From a checkpoint of a small transformer trained on Wikipedia: LayerNorm before each block.
Each number is 128 + 32 x the weight over the matrix's rms, rounded and kept within 0 to 255. Layers, rows and columns count from 0. Numbers have three digits each.

# layer 5 MLP up, 2240x448, rms 0.116, rows 1482-1588, columns 320-383
125160136135154192075118081122117162148122211035113206151175129155137127186074127108108115156112159153133200082142147164111115132060151153106132158062146140115111168137103092103137122101099060
107159124092208105177104057134156155153080141133157108149076112159094113102159114149122137103161125180149074165148173165122176136163110163119135074079102084112090194094097155117160094103140103
074144085147093095095081089162139160144107096108169143114090120113138212184127133085122125140062103124161143166157131140064092102151128163125129113142134103100069134122132117097161169137158052
151094174131129158110053103115131066091112099113115149170099119116162123144143113057119164121144174139056097149209108085098082125170144084105085156046122109145088174132137113151159183101091156
080194121128118128115054085104078156083119102104172088111051125162086183117114115155119132100080107113138127096149135146149106137121069132147090063123099089140102142115167149116094172176105183
139079119193152143143142115106174140198117166048113138140094195117115113103172090116135109140144139112025120111118193107068098120064138099179074114181133142123145078141163125123117112140153134
113065166142156140138063080117110095160165193118132090107150101194194189128144137162115094091118102146084149122162115150092121134147148125081150112172108136110135132121078188108165144121108097
117105118118147132154134100042199129072128143142068152096145148101101185154108049148086095125167178130189217119112148161109089203080132147071100146110104128163136165192167157134101105106136168
148095178180070171135080166179081120106134121107150164101124178133128131115141081107139082121086119134130173126095153093108101122166146144134154114158107068149126175152107155119104102137147057
044100137141146123141080148097123131115174133045118087104093128104134103130140116112077152111120165203088112173116146175084034134075099068124134116131118163211071101203096070130077152115069145
146161103120147157124117171111127114158103125107122124157156065140127123089130174156161133123114109151142104134137129187108142163152110142117117168115121088086085090128127168066134161107111162
075083130162124068163111115119135134077141163131147150087077133091108143107148136100179070143099149139131188174123128110106122105148143156141159090150109096120106115132145167124132116063096096
071131114162079137105128144104116188126174147114094201099098156100134240178182114140117151172154094039109093095125082161147113141111133115079135186113111147134165104089146150125097137110125039
078085145133150158069147122181109137112107133149095138110121138076061062088095186114137142127175130089140113190143166120179103172153143091073143174082125069102137129173146151092061146137079128
114171106096169155147098118148141119155086125142115070105197108109167181064122123079124159131120190162144152144150055084178093096120164103099122073132121086033090114154147099141142137104138115
104125140147151094141134139131121170126141132149186117168153180069134127152190101122138116098152156105098143100144123131137139107135070098140146141150139147122110173122146089140125107154099136
120119174097105089147082177149136107128106092090118112115137145132078162114150118134103131184106171090191133100112182118147096152179157167088122075075131130082147115086121124157081191086115082
152111190080130140150149148180174074106082098100129099144130167136124123115093092072141147090128135206158087128130143094165091191146114146140097156152106121156165131142131133142130141119136136
124102145116156155151118175144210104122132068073094167161156118153160140110125139206034113159090109116132186128153134161116093166156060114122091142137197130122116168160110011153192120099118130
158140157114176143130160203127100108197113137112188108112108151119131125150162109136110127140160119157128140164164127173126155127104115083184085099165104167137163072134126140143193161141146105
140030155155191118127126146181117149149066096074156127120126203114137113148124186170162145100115134111178103164113113106166111134125159091095108136154134121138115121120089118111103178109135101
124178107137148125137122140116162130178104111121148086136099097096142148101052019159114118143152059119174172110151134108162151165124142098150120177089115123140174097164110090155175105112139175
108107132049167099119181137160129183171136107124141203133097051130191135136081174120102112113191159109104104168176137110159090121091108112155175158123112180096133174146139129151072185092132117
167119146094150045120086108140158136103233134120194085165121085084198106104108144108131109161126134137126105119162136153120097083155143154157116166121095088111198128213107136089144138133020122
138099098171155082176112120160130114152155129155101137143120151073104166120153124127194157073140124107148129085131050040086077145098092154123163146166103157152144111146078116140091120137080104
110105111164112163140188141109191062108117162087124168135181108082143161145095115075110135147196073150185071102165164125088120170120120139082099166146169152166112090125143133148041113105133166
140132078094098126188088131141117067113159125166103128212106144128099116111113146124131140180032141155130119117108106160121115114092078144096117162130139147167137120148112097144135087121154115
113188115128164142122128097138072119099144135179142117117095153124149095135166162134127114149162119164091153096146156130097139127100128136168136115111128137127089163108142159114149142081153086
161137151126086119201126147086115158130130144148126115144129152143139155093152149093144118146129137120155159147110176130142110167160125156121107123147166116109147104156199127101144150147145129
091121140160077153071086165095079169118158184168112090176048132108156163112078186134192095079097138074144183089115150171098129193160142090118183153067156100132117131092148085204194167157152127
116158146135168129102103078107130134106116144107152131113123145166137157124165061157104123115152186156076079126194035148135131161154211159122131117116175162065110100133130091192117146230181177
079080173134150070170150160128101124117179121089101097102149128194105138099143066107133142122171130163103134110128125144062052175122128181123102090100143120135105127107161138140086130103129112
125110133129095118147103150113107164136133121152155156102115145168124200114167111140179085126124102157163126120125095102043031193143131130101142141148075177138124138146142133120142092092116080
143106189187119111111060126113115131125058129123093114075151070109151112114121104085134120196155115120128082125170129143128101150149188075130131161122093147162120109074156137180181099130147132
093107160079114108143136153144092132097119112058154094138179126160128084127166144160200064125090073165146072162199148105122163123133078118083131151122136182116102198134148123157126128129116132
197149096107168096127175141155090142108124197147082080169121136054164118096092125107147070148167142098109111107147167147110125111087130154133141129152145099125079163121134154144152122162118164
095128148131124148135177079156124165162142111089175161119129108140101127094134116111097081072135122114113136097144105088110157131089146083165127081175189168162148125120128092157122166146135117
071129111135120166138116086174203166101063151107091106130097076056120140073102122125144238116136114142059166171122128096132157076181122145118128140147161143172107112172130095087123104066117084
156113161151120109190142111072150102098136132116112089064161103150142118155104076074111145127147120088157087133163158136133083176174108157138150054149130179165152155078111131142051144140102124
084115137124169135146094129146150121122131106151154113115096083109136111118125139130099119133122107134154133113133170167156168138104123103130169157151125101067123155158138107090134134094092173
113099198119117110096195119143173228109126143062169061078117120173100127113135105154175133155159102147122115166159090121091169102166128105176048084175134118130206126131149152118109108106107135
144138176146131172165101136191128113142075095111157087124101093142112095134145159168125121106080236134120147141091097150106117163117164128151125112162139126104127133114106146131171107113173055
095083099163120140124214125141103136121205087129123123068090134108131160089095091113127160091109212110082089116150120150210061114139074116163121104170142151180146091118143101129083177148074104
173116134119136105157109119135130166081134104155138086057092150150140133103141118155113194127078101088097099141143139195069105111151126189085129101159115121122141169098093210148106105210194137
060159118103138134120123181142103117148141161113113136111082155157135142095115181056095083156144060142088180082094123128165118102112137104125109166096168120150142108109103112135098150132176156
131117124113159118186096116162125163162154148097085129079136112188114175189126069152108120101109072159082181168151068187118164131113111132147124100138136094157145062063157151132110163091175139
149097093166111105164115141173150122101163163160179111083134050103061138163105116152151156165126084170103114098113077119106126126148130164101097074113167177096189152135132128103121074101134112
118068133118104175111116123115081147120126096150125108133135152126134135105094135132158118089123104149130113150136149090116169183145122136125137115148124164141109181130145148099115157109118092
174118135156050116170098150211157152156208151106133133190150134111109106120095137125110088139145154174134186196133153161104112087101099152114152113121117114133086162165212131163143154167169157
062107125158125136091138197064086166166147124114140170130086145125167092112126121159139139124062116119079138088126075102088204102122133149131130140140154175163122139164150108115201165057060126
110129120087110141089168165079124128121169114119138143170070094122137185176128181123065106129078120143114146118150157073150131165138164142087133116069135120131170128136121084105160084119126135
137163134101135119108162139118106095116128118103101165072147142171102134128140087142057165177099133168147110148118086051157089111162145178148150127147105141162156125138154118099168168084180104
156135154077160087130114110147125137178074125132168131142151123056143073151132087090150107126146114108136145138069121110144157162148142119121114216138140153132167143132115080183086150175171091
175094126092130179140167189195162061100105120148101169113134091116129122099176102162111149173133149140145128133153115117129067110139162131140116114169198089121157119092131124202017157096128098
141073185076142137131148148098131098098135132083140107075110086046099116156079127096102097137103111068114105184117123132132099150115151109140117135119131124130161136099142091101087144073118085
135044144093121134143095147074136128078030187150154095080114123124124184109160123164122101172141141172170135115121155118156177134173162222116089172140143175213171193139107117090086150085100121
129130144162110191179144145094176170116111177142108143116081138106152168156112155132137114138145131116090133135137099140123070130113148126127052127130106089132137110118136119141143052145112126
120194114106120197103114116147083180135128113137113105114176124192158045107092131119134102131147084148101141119157123140194129132162134077104050118167075083108049203097147070134124087052117164
157105164187166119179111084124065154106103178092164120167168108154132131138105125185134158175093154142141117193131133024061154131122153109063179131087110147133075103114106131113153082105080111
107109111104115117163140131138116095113121083115222121137132083148093168124088126148173127109122115174157134147129115146166064151136092130156177103141086184165112097138113107143081139106115125
131105126179184187128105078083068140141147083051128117078188194116150107129156066180118081079091089133156084093160087109169114142082171133090079138109201109096121130097099125173154106166143135
202216249148146093152104142143176119101153121077121066125096103156156142137126099122121171140130117124134236144173062129152131124163127081199134169136105125157116139171113137110117141123117147
147089196059022121135094136093102127095133144145119084097103084095164180119096138127141125094123133128142128101170080152157118112076102111187127137133144151136142178135146126097151165101096194
132148084123139117124138135166110068098121102114147124116137122134104143150148127125109090169101105061122103105105143113130118137123137127113126120122133131152165158124105145150138116155115139
099165097120148148097162082149113110135148121091142160131128117137120119172076123133143107160069137190177123115148096089056128113112120131148105079095082170112134098102137098139108133097163133
128105099138114145143125173112142151152134149152080130159113075180134142153078160124096117132126148103157129099112113131089063134104104132207126127178155157098083135072139108147139162103120146
072164141103093156138140145053130093114164119127138129126126117124115130132141064099113137115160124102141093165116135114093083116110124096137114193195143114105159124134081092090179112171196126
108159123168174144055171098082140116178112127126098126151097108089171139122126140097133098138158116134147113155161118146099100132101081169086111168100104123165053112093129123097133118096162146
178158136103117105102117071155134055159126161144109122151199171165183149135092110083184103132113154094145172084140134120108178117122094083133120141105116056115111153142148083166139155140163164
132088138116153141098108130127142155114156149091120145171125114112142114133102124162124138129095126124185161146133125084131110132121121113084143127128098116143114116142126142148156174109105092
069143113111160129132131137145187127104130117162096154148097137138183128155147129133120172112120191100064133126162145140128076161092154071133158110103125138136123107127159135137150132150151178
102085117114184108158109122120112144099144116129112127091105159089110148125105135149141140132127124119143184119119125116180097139101088137142157154156102123115158109122141153130107148144099111
104110118132123121097122123126150145093077195129121091123130128130137124158109183115155145145127109134100108187157113072120129146131116122067076150088085132117103143139097157148136075104170115
094157171115070119154142127115158143103124114148131149101168128108140069127144154071164142095085121098123135161148127044133068074121140158113140148123112114166125187162169146112078074105133055
108092103104168114106031122154123155108132133148108111147136222113077138075121114099054128156117161135108061083130150151078101137149128136098118120103144109168138068109144114188144136139067122
132119102078152157115145188226093126095169133061122113156114086174137028170161151086072109090138120106129133091095124139207114185204143119115087105175149048107202122131152123102095173114114081
111114126153082125103150162109134111110126167126158111135154087204199190082101081090119082081136106156103160081189124160131217086170138136081089120146118140184169105074131110164123201186124089
126071097127099122077053086115170129151101158099113162125085126064133079055152164122099095131123162087109061139098135097124147159139130116116132103112100140163137186133139065147122067146160147
128131124176159151152101128124100160116127121085135109131133090162132129112109104109140183129118110131138150186126143089153096107100145148123154165133135145146120145128098131144165123122109113
137082104089168109103122106104166126135107176110120150154089119155133135132168093136123099139182135171116112074118120124149149150142120121097075147145137157134096109117184104150123162126144206
124162164011158133146164105121131129069154131202060137225056115152137136132133117064077164180208102159153114146157144169099157094168106170180112131226099094109065121127149125157080140116143149
180163123088065099155102136100095126121110115154147143090189168133140106149163075129102176115113204158096155134120146131143193105164136149118142132120156082157137075132140131078131069111129162
084132088165126106146117159072113141149182171128163183141083153116115155101175163140125072156148092155187128178122111150119135116149111140139144116128144142132141167115144153063124150123172140
154104124087067182127113149116158105065135129103091164105129095098119169162072191143129112058151134114149149067161121103112161095139116149168113120141135149071092116111096142096125132146152162
114133089111167127143149120117116175116127090069136103075083114154133115103145089098140132126123134154156080206106146167115102142080126132110120196167081152142169139098115108155128149136134174
113108148177163164097059207118108147053186088054159140117093184168147167131099158176154101139116123132123097157175121070174091073156171115125067127100169141073067167103097151147116070137122122
128136141161126148144118185129089151166156121126112148138154167125192103084177076149133131099185116079127146158127154150160103139081113072164116085224097135163157095118113111118131198166147055
124129122135123187112156102129118124165167112100099103106147164121151156168099133134093156060126138151140155129151114137175131107106194153131114134066113125127076120067168150129066126107129148
109162103169102179095148110130123074145086118076135142112086184150139199172129058127136128174146134179119171097145136111152155164116145109165065157143134132125124138161123150121168150139138115
112176090140139126155142167113126135170115105118134116103079113130140151097130086109129155145126130154153174158168148154143127161120121118127132130144093124118129088124122096117140145146152162
132129153080147140115149118095137173135125056154102149089120097150097102115159123068088165129088125182116092112165146090069095139118112127145181094125117123176147175120117124132143134146108096
098105082122120081084122078067070146162100075074144102134154091085076151079076117105147118154103098136104147151150114161169128114131069080133079087160154124084107166096134057186161109141073173
100139184059061129159163043112110134134046089140108172097124106177107148102132116166124148168201074064121118134141148146077144149153145149050142062173153181148061171122153106130067184161175106
116096080120176209155063086097186124127134070097155043104148193076090187097140136029117042150166145112148105141185117119111109114088164177141109146124152075109127115143168171155214117069141133
127109144115102141141061199141167101131138240090143059138130158118095120148180093118108140125156072144084129119075123117166148074097121145127136088157142097090192088153183113086062161128179106
064163189104137129201128105139109133148109135124165167118086107166139141131174096115172130090109056041132208134086215091066152110214148116120113195051075126075092093110159106148091107199115182
093091122077154084094105082114115122139145158124109154152138133154080169137057166156138120153166173099138141140141164126132154098133163112134124122167152113124128120144136141095143102175142171
087159134104149197170176169143159159136080079110122120103162136163213132193082130128128094100095090164244156167118113145150115109116118189173092100138137100151193142158107122079105094113111147
181097119168181116123146110088171145105126142095118097153107084147141123151130135114116091131180082102097154129127126118120183137061075152149141112069139133181176177173120088108145185104143107
099111174097117092149150190051097186161098172136142105180175129086141121157113145122062158136135143143174169189129120158117114130162161124095051120147124113157162153072045126133145058120133093
128138109134159118170153147132133084142087096138172155067136111127100130132099124109117140118133112163110183194137094115116124154109144143138146132164179133104076132117136155212019091051133146
054127113120141133125094132120141098101115126158151100157151171145135138136107129105205122159165124162158175160090108160130114119096115185147077122132163175187170175129144168152081134107152160
157090133142142178134170113104152153078156122105086119119125104129136108080108128131067147123127096177157127145096143101096141121083116128142105111091146101152133108117125161106152116178147089
137178155076107121161138081107053121163075098085096112100151068106107095107176149127092079092115086158123122125115177152144148126085126083108184165146162176176113073094078177102159111144213105
135130181128101143068168130098180092130130098162110070158030100150147135074071170104166181149110124144122152124095059124095135166162153105140103167115157200131089116182183116093114114157165147
120074095158201106125169149100090102102107056173108104112148185117169129086146101143116165112103183105109087125169190091138068117175130144188097118118098059138215081155091096153186136154140104
110145127089161107120175155141094112151102159090120159116094152079106152098110158136054132025105163120150039176088162139152182107073163138137187104099173140180146126138136116090077128145164121
# layer 5 MLP down (transposed), 2240x448, rms 0.101, rows 1482-1588, columns 320-383
129098134102093142189121134132141124095119143141107140136163122094135173086183153089115159140127130126171181102176115124109142134182103087142136119069182104095118134204085141120174146146154149
118152153141123103073162125144153114156126125154091111116127191165140142185138120098137128136159167110128165159077101109109180102134167114179169104092080144118172160131084134126147138138117111
136118179124185155124097171151186096131139159116125160144110136094101133087112138111142134098109079082159126127142140174114091204178122156127151091137095115124097128074112180097156091180120139
091121184118129076129133080174159110098121140172168123110096130154160098142150164115086161132139163121050099117178110153112118081115158112106139070128153076172141084061158106142116138138124167
100108175098169121154125174231169129165158139090174100137117123177127089088168117139109173099089109084080146108185139178127154098169107151184130083171157121104130157173077133119093062120161121
130164100191101117147142129156126172155142116101181105135138142145118137143126103128146113090153140094134126089133166107128168118095164149163133182188113137189133108081081180139141093188097120
145084100133162156181071130083172217110176208133133107163108121101120144102114118121074125177159162132099136185164050102192091194179122120138129136121125119101118120108131128112090096150158148
104092108213081145178162115121178119089051166127145167146149129112108173120106132106111121004144171099095173214126098190211161138172150023137158103138191133089103094217094071188063082185125191
134141182092167095127146109205194135121114165123143150093113096177028129008162142130113160094115152109142184067109086111137192108147090140077151133094101120163122044150129168094147077116141187
093107183145123168094104140154165149137081158150149171071106085096099153109079096132174099077153098048143166215122134135119080187152164159169109097119095112151163102118111089081132138108057134
116097143157105140102081137099071175107138102142148101175144116131099112139135097094142180074111143110121132141114089134143116078125101180119102093143148149120149076159137120160095093113168113
097125179154095152129098186103153151150090160179167142165115107073133107141150102145120073078154161129155135148160107121128115118115151183066120166084103097103150109048134117146163100172140119
071130121114069149113192064154124108122177111140141099117146133147063191177083159101087158151148042100106145129161124108065103109184102197162136100157147141179062078158098128126169106183093163
075189090122053089207130121153129162159157116088151163109094135166121129075127128114065133159082115153086109131092118140128147167056142117141119163065097122109159170102121101113117133155128122
137108073167095130183119131074131114160203122138145092126055174118128130144141108142168119165168054134115092107122125074092060176112179131152163132155085159154101136135141158153191110126070157
126097103170104159172136093174174160108184078131069143137172184154205140078159114112088108129169135156118138107130118129097104105144068144168099125129142119117133076116126094158133079160094096
109158114147154144152168119148080114202093118117135106107133099047081132152211157102161117128151081122125114109160089124128142108118109109125096165092174139142155127075114103122117051047136154
162124213131150127168181082110140125180128135077117120167137148119173160110177138088132129149092091146105107121154136134139132119141178137136141113132095140115091136100151151098156121184137093
121073166109140137115113104111070087079223134125107132118134151171162136134130112133097101179149120032167098079099157097177134134169111123147141144127138183094096100163123140095194143143132115
179132135113147138142115144181107147157095095109164147116144169112160130136213104142082194177147094139142139147108102138095091036188109116048102104107160117096078132155163156088198101132133127
079100119140212123114142067125066172094163093150123111152095117140144106085070144111151082155174132116128163122088151191162053093106148139095183115166122079172154086079132146073113100111129118
103158081131134098084142124117116110087068148126104087102040176203083156078151069149121099107170108102144132114143074125177084116101140086107130071142139061186161164132121133091131114138183131
099087076104083118125108124083148113152106128137093164074110118164159166080139195155146151120144148094091146154103132163138123102111119104117155150149102152068196093117153147147113163071170074
070133107181067130114097084132160058151117098153156188143096101040164133117111143105140165197209045113202089140156131136118104087071165043093110169137122120063125106136152131104085141131050119
142117138195137097119099123116099140158098161089113132130093170132153159092161115142154125109133148151133110111114115082111128171125151071124136160138123140103076102125133127108135088093109091
135145133125096158126157138092152094087107100101087161092200150147141144148072093080133086140142153098114161144133066135112116186088087146112128108192119148155172128130140113147117079036072131
114149121179156128177131141156104147130131114088134100113101064134131090089105175140142126133098087074161151119127117137118156161187176110086146121100097167110113142142153107112147153104083118
077095147116131111157151078081111083117140133168153104189132120109164114155138146084120080100119114117125156137183142156104186148151132110172118112099150187111124135120143133098134126145096178
138119119132198153145124121130106116153112178070084155112171147128145144110132197158161123123182117128136144122151111123103113124158110071130102138112107143162172103188119126149087138113112168
135123183084108128160116124122179176156171169169108097112141104132127104101153169084146104192086105163110130133131106140095067171092112147184123203143139123098211145125146131122175128096095132
177111089169102159135140163199151085144127103130136142160127078146094121090150165162143128184162130166109137102157066138118117097172124110159104129114099145129191068109125230121158127186056112
157108132135117144043081153143108095135122124134125120117095125124092150183097147090187134098114100166095120146159125126131133134149134094140148114182073139089085125157163085179106089143148092
137080123110158073094132118056155090067090073173142078110125154126189126139157163140148146115158140162112129133172122111110056142105037117120120116143108106172126096164149098104125114135126145
114100116115104118128144112097136120135131183098101157145143116121094157114144149113118188120140103169087113134119141114150120168122142121138113127137118121111152102138098146147038110113097146
127150157121167138134164160175118073163114115086135082146127139150089154147051099139127113115184080119074109085130064171127163143180088145151103107110092126157176207104176183172141129186151144
160107156182124102089105125155139115114132075159175085089130142113085103129128162164114123125130176102104147149130217131134149178160108131113130156137170153123067104172111175104149143105112143
126140109097065090125099128129114133189160112097137165072127123117131129103104099152149095130123123120130129103172118133131170116129101085154139112143114108142136132139137169121118155127105150
149144161160122089149158105152134068103092145069176122135097110090152157106093096127170181068156120086137114109142076121167129129120075171185162157115145112126067179224112156103131153083165114
130145143131160061076157079085124123064088138133136089105146120112091167088186139122152136134158085082115189133122150113137093184113169133215131108082104141121121128142117112158134089076096062
157183135096109110157138143141192167139081121077106107106111107141173169174144128154127146116125122119105139129082091121121116131129123114111129100110128121127166121089098142084094138108123109
117118094185100169122150171103160115123143106086084191189077118094118131176162013144114103106055108103199150134153105113146080096152123143099211101054132149086038182146137107081148130204053087
136163104150113141187193112078127127122100069084098140155144101148191105095136146114101119171166137176145136129130136111113127105133116148163181167135185116149120117118078123131128097160197049
112194156126167136136120149121183141066125137160094197166141154119034112079167177150152155141148134137166082151155132078183215068129129081120111124185141155099131182050162080114154092090092180
099170135198131128152108093148123106118134181194103091151148112103103207105223166148097106100182144159118148150165154127095187153150145130087089129115139122114131042144113114189145194176136155
153153152153108163154123091136133111129119141122143104121170153126106084145108135087168133080114135101109190143109175130118052162145118216166120075113107094126092133143058100126140100142153134
178112145142158095000197111175166080219144116187109099129188097141101066159219179175075165157086147174130108068126086159177119153112094091119099133061169102154114122092136176072142117045166184
171131097146125141068141132093109149097112063104086126147136148113124136122121094152105112109121179131070083096138172143184159098105065104109156133117101167126099143174100140099100116074135123
117131095097130137152160115109122135162102123131103090113145105156102115122143138077156113159116123123114149111117143154157135144101202164103130142078120101142143138130136136084122119173129126
154109175112084156146107129100147119148129131099153126157159127099156099152202097131075080107146168178119132139098117112139185160113136134147128117122144100154109078148076073155125106131152130
127132161140136116146113104135133083137124144087111095110074100103160182156173142091114117088154147109128154119126120144129171136114168146160137047142125108163113116134115183092135088077040125
148148117119145108125193110094136134106154100168148147080156103148108158131118126182107097140121134128085133128153077118067118139112139154100142107153143090099157117137069125115172157165105113
165147112068155165111114112112116167160100135143119160118075150119094096123097108147087157083115144179136133184113103153083126125151172118103111111120169103155135075116142147061153159168148122
139120060089152085104140047133140136095113125173168158160151119058116125124121128175134119187161117053151132134132134128126112158163103098134112143112164185109094119116143111097117130122134111
105122135155147187119128094145147144187131152114093125110117136139082121124179162123077062141117110130144169147094119149133169127182112150127135087152091150144165121137096108101081113135159095
154131093128088134160087128093136060143130191125100103067153106110161142193172105113111157163124085098138142168118127127131041135170122084141117077125111183085125137120128163140137145131182122
148158174152155187133100147102159059179127066162102142108119130102133081134126110113108131151089096182080105116109150180110098144142163135136133104136111087136126137124112151141182082134146129
136089095067151115112148113120126152100074130153053109086121117163201142125136104109109134140179073142178187133108105100165122097139116140117160132109124134113079171079071127114076122082153137
114129107113127141107094152131146131149142097153130116084162048140110118148211208124131138136109068159121201136120105187171050133088155125170125106146083075128136153201089084114133119172105098
102124110119134159153107173089133103122092089146120102162083144098131123051071117151155127071104133111126142124174149219113120160147151152155120082142105108111127049096109145117109178093137073
133149165130123134139107083146122120149075135121188099148110093147116109112128149082151127093098093074089093076134168148065080078122117169086113113131148120124123099150117108072153070157067114
120150047160105129052138130137105137068138072122162111162210132112164136175137096190138125118130085134208068116109088180141121115055170153091129205104066115136079131052090096098185153133097178
097143170145139109100147164151096097124180114146118152102112125143102126184105160087180091220099138117095133135152181160162130095069148165108139196113054102103076174133077073113167114126115159
140210090183099137129168152085117088157151087125184049137113123066116104122138098132113161144152151080147118122125091064093091177113155128183158066155105138147146150138142125150184133094175129
097151150108110126130104130145156188115123149142108123128129111128109136105116112125142126121102087134122115086130147079108156129131122152068164127139087096101134160158148123121146132099144160
097078158193111112168116088080160159198131177142131193159062149118145181143155120141138210233179176157212129111108119158122141172189135084196150121174099146190139115116166151146138189151124130
127140150136108084141135101146063147107182147148134094127132137139153131117080170130150216140142146103123118120156121114126146111133140093090140078183124137085148126152095134084080154159138116
125114117152151116133116141081125144140151073125105126077132083133134164148161120133113074127174162128144085140145122109108178148069193124174112148166127132120056138134185080161104135137120128
082088168086133124090118127136101093095077152169152152126108125152119135134079139118118139105140162080198111153161101112144129085133185126174167143077081086176110055230132128137163114112145056
162087160098084171143190140073177110128170156171185144138125140160122158116240114059167128133176146112141140142111135162079176084121093173160110131085154132111167134131140214181130041164128148
111090121127142151138135111106118125125097138148163114107112157137159145103117114109084115201114148132149134150095137107120091158142125111122094120128137113121189137105133146163105134097135136
114171104167114182142150088114123136208126087143134152120139133156128074123163135096059171031157161161152181196102079141167113108104112131128092124139152074176152186166130101123151125128099097
112101158133152119150164108127106078096119092077135127124149134159061070165186128135070161073107133129121126145101147163124083189139085127099144127132117100140115168104087120181129171144128087
173121122111128110118136163133088118127148089169120152126097112164081120107145090112163140153128093152129157174120132092110120134095164141164107137087118112139099153099102133140107121108140097
135095141118099144155133116199140149108118164146130081162130151147096093088089101148179098152116108135123155139166098117119081110093133145148168153127143158094128078172218119106088100143156167
141121120160117175147175123180207155077058187055107150175116104119196140180091105162099078112085077175135175147067176162091116133075163101137128189136102070151141159087164163123125122122123160
100154137146078149161144121164127138209096153132118066151121148097164131219221138105102170115121089054104178068138161102099182075120172135177151114075126133136195160153142181097085080119144084
203104094140145155166148148106159121113099087096113105090079139134162161135124147179175098201133098128132163088061184133175108151124079092126067133088152116092185112081121197176134169108146149
124158098131129134071135173115078115136113125083067138090166137105075144117126143163105077115063097092124110112119084154158141174101171118131089133133108140141078153141143121090106091092063130
157175110158082135136111162131148162173112146125137143151169116078106139158153136167145152105154135154130118130127112111114149149111119125163138168123165109154180088126130128151139097118130130
118117112118161108072169173141134132144163131104171100120117078127165149083171094102170144124097096106131105171156099131137082071123128159159135188137078106103106125175072120137132106180167129
209136164120104136134171173120102088114105190155171182151100079182116130088152167104166075059133189146154145139138175128121126095167086112106133159055168112101149092125146178126205128107130130
125059172168097168126155113189096129148125093142139132147096130115143146132131109160170161092128099041119098152140134130142103169105156085151092147131097178122165098074095132101137092174155081
098149085148144092100114119122136114150077078104149159124080092159119130120144103117140138121143163129119162131161119110114162166097110135111132154139097103126148130135156132105159186107179162
135133136121117151111147119139106124089145157177137170109142077091148150074154093093106191125106145111134141121102145114130149122133125124150121101100100119111134158121162118156140151114175134
160118185093141149074086134095129098098149171097110114145159133076077126098130140055123086073140095155174078148101109130083125135150124158144121165149144133132094162160118058158162105151139127
176112151177115095147090123112160054106136202111129112088180150158151116130162088143094079173175139117093100111206180176174081169111149090173187165092109255163196169109187154126193125093162102
192082082135104147098197159191114148092125117151131089160150084130117126117175118082162105144132102124118191111109144144161101208141154080093135081090185094165126170108159164133146162142132157
101162193148149153088100162119132143159090107109118150108096191092137110154130121143173110221110135141136190130175089177106105080159149091122125121109161128057116083119106106150124136128141106
147119142103118134147103107106128143111131140103121137162136096157123144101083076109158113148127137141130107161123128097101109157138138049049140124124143125148095123115128143154117159067105176
079122102133127118122174128133128119156085097167095144100101126171111064121131104119130115144138141169159158142142137169125146122122102156097153111094101149149159167097085121105134152129136135
195108121081156097126121099152083168122130154140116184130069128106100140145136077102126104194135130138116123139104090136070215124109144137122073163088118118110118113148164114160092120102104136
110142137152126128097169150152107150088155113053147122138154137185084206156185113117110153165143128181175123141141127140136154115194166101121134157143151134166074105143125100192133140126124108
132115133112202076109068085087114135158083171151113150106137099178136144161236118137128141151128070119136126075150105096145137137110131115155075167140136128130122139088204163080092108098104000
091135140142136152207122079168105154095150115000125179154082135210132159133058094122084094106161116099128190186144128107126101143080142102103126105118163123174131136136158203121121124087139048
094164171136079117101112148153157174130097162146100085133128118149119168148054131192095138148116093114121120139106055170148051135157137166074184148093102157182156144165126172123141106090098131
095118078143188073101107113086156125120124111177079139141161071119075144117094127168138101134139145159146107127136139085088061174180074106062089144174103173089153184125031138171145166079132112
123102139140129132131138135130133113068196145104097083098166133140114146094132151141164137093144196106126162142156135105091116100171155134154141123127135148140150111102088141115100163082121148
130110197143088128143113047119128150126171132132174106144121092218081153176129116118110158100131085075145133151138170095076164087163144124165135103154144157134129077139146083103147107169156136
142109151152131072177119121119095119114116144071144079159165107141138169151167096112131152088121122133073143115147055098137116153150144133098115124092131196095108133128097114117176191132108122
183136152162186050086130153097141138126122118166161137139117094107192140138092163173099156123143160091184137117140110147151141173095121122139118140132158112111168102151149094145100113150132136
124093157179107119130095092115128166066119135108111123162075186125034084182153148132045092114131131149127120187083143091142103151179086085182102157128110117136121115106128072086141119045178149
104124106101072141142173128128097139103099104153129083120149105101122105176134149130167139068126192062127122114122084116160180160136070159097111100146180102138093165162080117114162137119077124
122149176154169119110137164114123117062137134147116099113137147136159122207155106151173134131160099109147135157182103146085147155150137114187163095134162133108121126143142125121127093144115124
125110173128143156158137123134127169209150068144103127086105145150097092156123108084141105156098116128111132100092138131138177118162146093162119093094119116179198129149093182110159155142084093
083127103135137099124157142138108131184139173126155134154182132145122171167192105112141139139147141107140127141162077137080132099118117134096122090140141116139150147174119110131122143140124094
102112149074160144144143153176125156126136101112155093097097113184099092142122132175026069132127131145161125167141140140167124099146076128104205064141107142114149111145218116146133103169132187
089125121158086136107191070137145116170221132135090175161136084090111108101127129146174114159185135140146099134131137119153098124095148115117155143092114118177149094131198118163146140142113094